From a checkpoint of a small transformer trained on Wikipedia: 3 heads of 64 (1 for keys and values), a variant of SOAP for these matrices.
Each number is 128 + 32 x the weight over its row's rms, rounded and kept within 0 to 255. Layers, rows and columns count from 0. Numbers have three digits each. The size before them is the row's rms in percent of the matrix's.

# up: layer 6 MLP up, 768x192, rms 0.19, rows 291-295, columns 0-191
# down: layer 6 MLP down (transposed), 768x192, rms 0.176, rows 291-295, columns 0-191
# gate: layer 6 MLP gate, 768x192, rms 0.182, rows 292-295, columns 0-191
up291 101:126143111117183160133101217124186137082127112096112149137137140218171071079146171117178150179168139175135174124075128098133114135101165130073123106123143099106113114128116116119155127146115134131113115154154105111184091124144075149126164184113179088161108098104210132109116133090123126127175135117180147129101106124121101092125123120098080105158178096143225124083127108108153115115145167150128160101146186098107103143140201118058090123125088154078110076184158167089139088123178130149137153147106101160198140170132150109116128154139093144134121092109170113130177147037120134163
down291 099:087153133165156125123124147124122210127140121090054159060147087112113129123136199152191155066215176156145123157141123058120152139178147071154106111099151066123101142106119127177122115131166122127124124139097176096187165156131129172124122079163149103109098114159099186188144126140152162103108063189138093136100069146162077087137122133165099158167124151121126126102125175146114112136142164162161159124138137143180164161207110103113118099151123106094139126094099101136122142107104146139112122167160104130099049061149203075126148151152115105075114087112138138166106096134134122094
gate292 098:177097076139120116105101175126137127123150150131113185130106121079099072112141163081121152113137126113082121174131113138134146094160157155093128076175113154131159116137137167120116141197058141146165113082100129114108040086134152144168160182175127086073154065131158117161153135172078060161138168096157107133103090104167131119138130151134130151172165171137117119123080094144134129134127143232071137096109044140145112112102121096165066115134171177124092154152157166139144138080120153096131141104157149141121170153128130194107165093147128128149111166173137089104118176099116135229
up292 097:161138137129137111126107103162075163100117102132073126148154177122150146158087180146085102092099075122135150149116105093129121080180101125140123123171119160096155067140112109145180143145123127099134108126158198104135147079097122062084107136108185113102111110100132177126052156113093154135146136114147132143151137146175129158124159139151097120125125160146117137212099120126119149088125145125130019128118099154100103120121094144137176104128188118069163116079189200153133108184163118134099111205137180135076083119121144119171135106125112125120142145082124153011068204119137097118
down292 094:131151165101121148102131143097121165074168074109167041079150123154073156158153108103099151190176113124135204158172140081115159102152157146142091081104064105157091104160108111164116144135107090125120129111133133102098111156108238115181147135119139159132159133118096080141071071141147156107100172083163087131076116104098094098152191136093190148098125104097149119119055111097136197178091113099151140081135168126092147151087149104125154166162118176092123111154155115135167169138114116128129126147163121097149185081113146132189107149143111149183139119099153132193152143146111113125
gate293 098:131125116082151133095147187104091124107108111211147117158141078167144089133136151137126152172122119168123170109097095117131070152118175155183107149109131176154149123129154090103137117102056132138172072173129170127120104127085122108151078061159141164185143204125091117149111115160095153119076113141134172134220172124107153115088179127124187113139065131148136112074081117131143090109106088149082162081089120146180131125148121144141174151142196110152116094095099086073172126085111101112142102109162152078173177161115129115106164100140125132156113135125202172161076138095169163141
up293 108:068165132118150116099109128145123123114126137149097111156178158113128080117098098109149162089140175125055145148182196145089087081072162154119193128153138103116148147172164074129140171148146148138143157144140149135126111125069128137134037151146137094170119160096151128107214126155069148140145119077161147161133226172124186147088161112118137185117070128165164116128118090075109147108105135117136118080059166085109165084114159070135156162123175093145188156097129138120165162096128107123083125152128127103127100100103105106104123117137154139105138159098126114196115107109211170151
down293 104:141117068160139123118179154111114101137124180131168168092111092119038130133165142098131100118129056092075114148123120082135176109223152148161171113061128109120134128062116140130099058129133137132128091151133082132153195110149175157170091115120111138175083113167130149131164107133140140138095134121177107132078133076119103129121118083185088097096178118140115079123144145123104130065177121049135138107150085110126081083043110121178119122143074146108103136143126135122134135169084144154132192109093141157105121203092141118100119143117097122167137133108051132114136089142079173098
gate294 105:158099110113157192179171130096161152091127157152158096150123153141086072124136149135102117112155129054058110089103079118183123143151119095138177113097119124075154173119099118160176109103083086160180122102116084122158106091172128153158080104158070098134114151091108187119131071159117138171141104113115126148156173123113136151147153105075155121111124100183195142150173145129126154141122146121145151126122118141110126128121147122158136111116168090156134156087152122165070189109074149126154115182095131129079144085157146182093171111092030101096146097162210121112232118139112144160
up294 099:072131101116108212110130115116173135148126183157124098154156114104120134100111111165131119101110119083092157094142114076068106029103153170132176113108127075137140126102162143158103121086137093119095112184137122136137087151125094123118158130155070100194186042158135119184167117157174134156124140117116093078105147112136232130074098177140140146152111128154102141171128149150174179123106148099128102156175152146124082139161096100152146082139145122069188070072135139149092147134114114136102149149123164116109112128177087125103111205146146100142106167150188098150155134090159106181
down294 102:154130080161129126127160169135145149136090101123138164159086176141089109117061148145151095127127173138182153064111116090111101156119176117179115096151139153105146180147116081188108132181153161113158131104173150086071214088111115201136075119126082193121098123151116116101105112152085155162104110111152119024101126119118134144144138129097126150153083125134139121071130121151115117089071122184084150102175195083155133133096152093218141169057142093152098129138113105172088145102172119148116100145152125193109154162140128139131160115165138112110143136169124080120196119133087140144
gate295 095:135069154126090141106135051153125090135112194124059153077100109082104175161149125189124196140136119098100196106137125144100087095174108134170156140102149150126093132075133173170132129152140083153118111195202170124111113145128135101161141096104144151077154125150110128181146168132142151144135064119170096120123152167101166056092146111141090151110124070059165170085074180109158102090124133170126053077118153138136136119119131109112164087164153180105124088097150122115139119110156180115110166135096096072091137170139112137148093172156170165154095101127115113132097139176163156107
up295 099:154119102180187123167130135169105137140134102142117080158135171093177119131097165101101118084117159151158128095145182143148136099131143121099127102149180140069133127189150149156143084127118106130106127184091099115101133131112138114100160159109067154120188150106085163145096171172107140080095115072132097117098091145065162131101150132132071119158115100100151217152114076110128170120177139151122107024154109130137137095113114160093067122146101141138146163160148156122103110093156185164122079147136129118180153207099142115171171166055199091141165088135087180129085114157143086120
down295 101:128143180118124157117115160133081090145148148138059146074101152188125162103085133135115147122121172118077108131043100145104120137164113154177162074158119155174113110227085072095136107132094194146080121137137154168132134111223129085082168115141162172109118175150133187131063124124115139136151091163118150109147074186179173099084138114164117093097145114128140132130151099141147160100096190144121152132080117108108137044146062092162128143141165139156124129116130156145124107118185108145169160101132102144099095145132100190116164125101112077119131158129128149166127061067125152120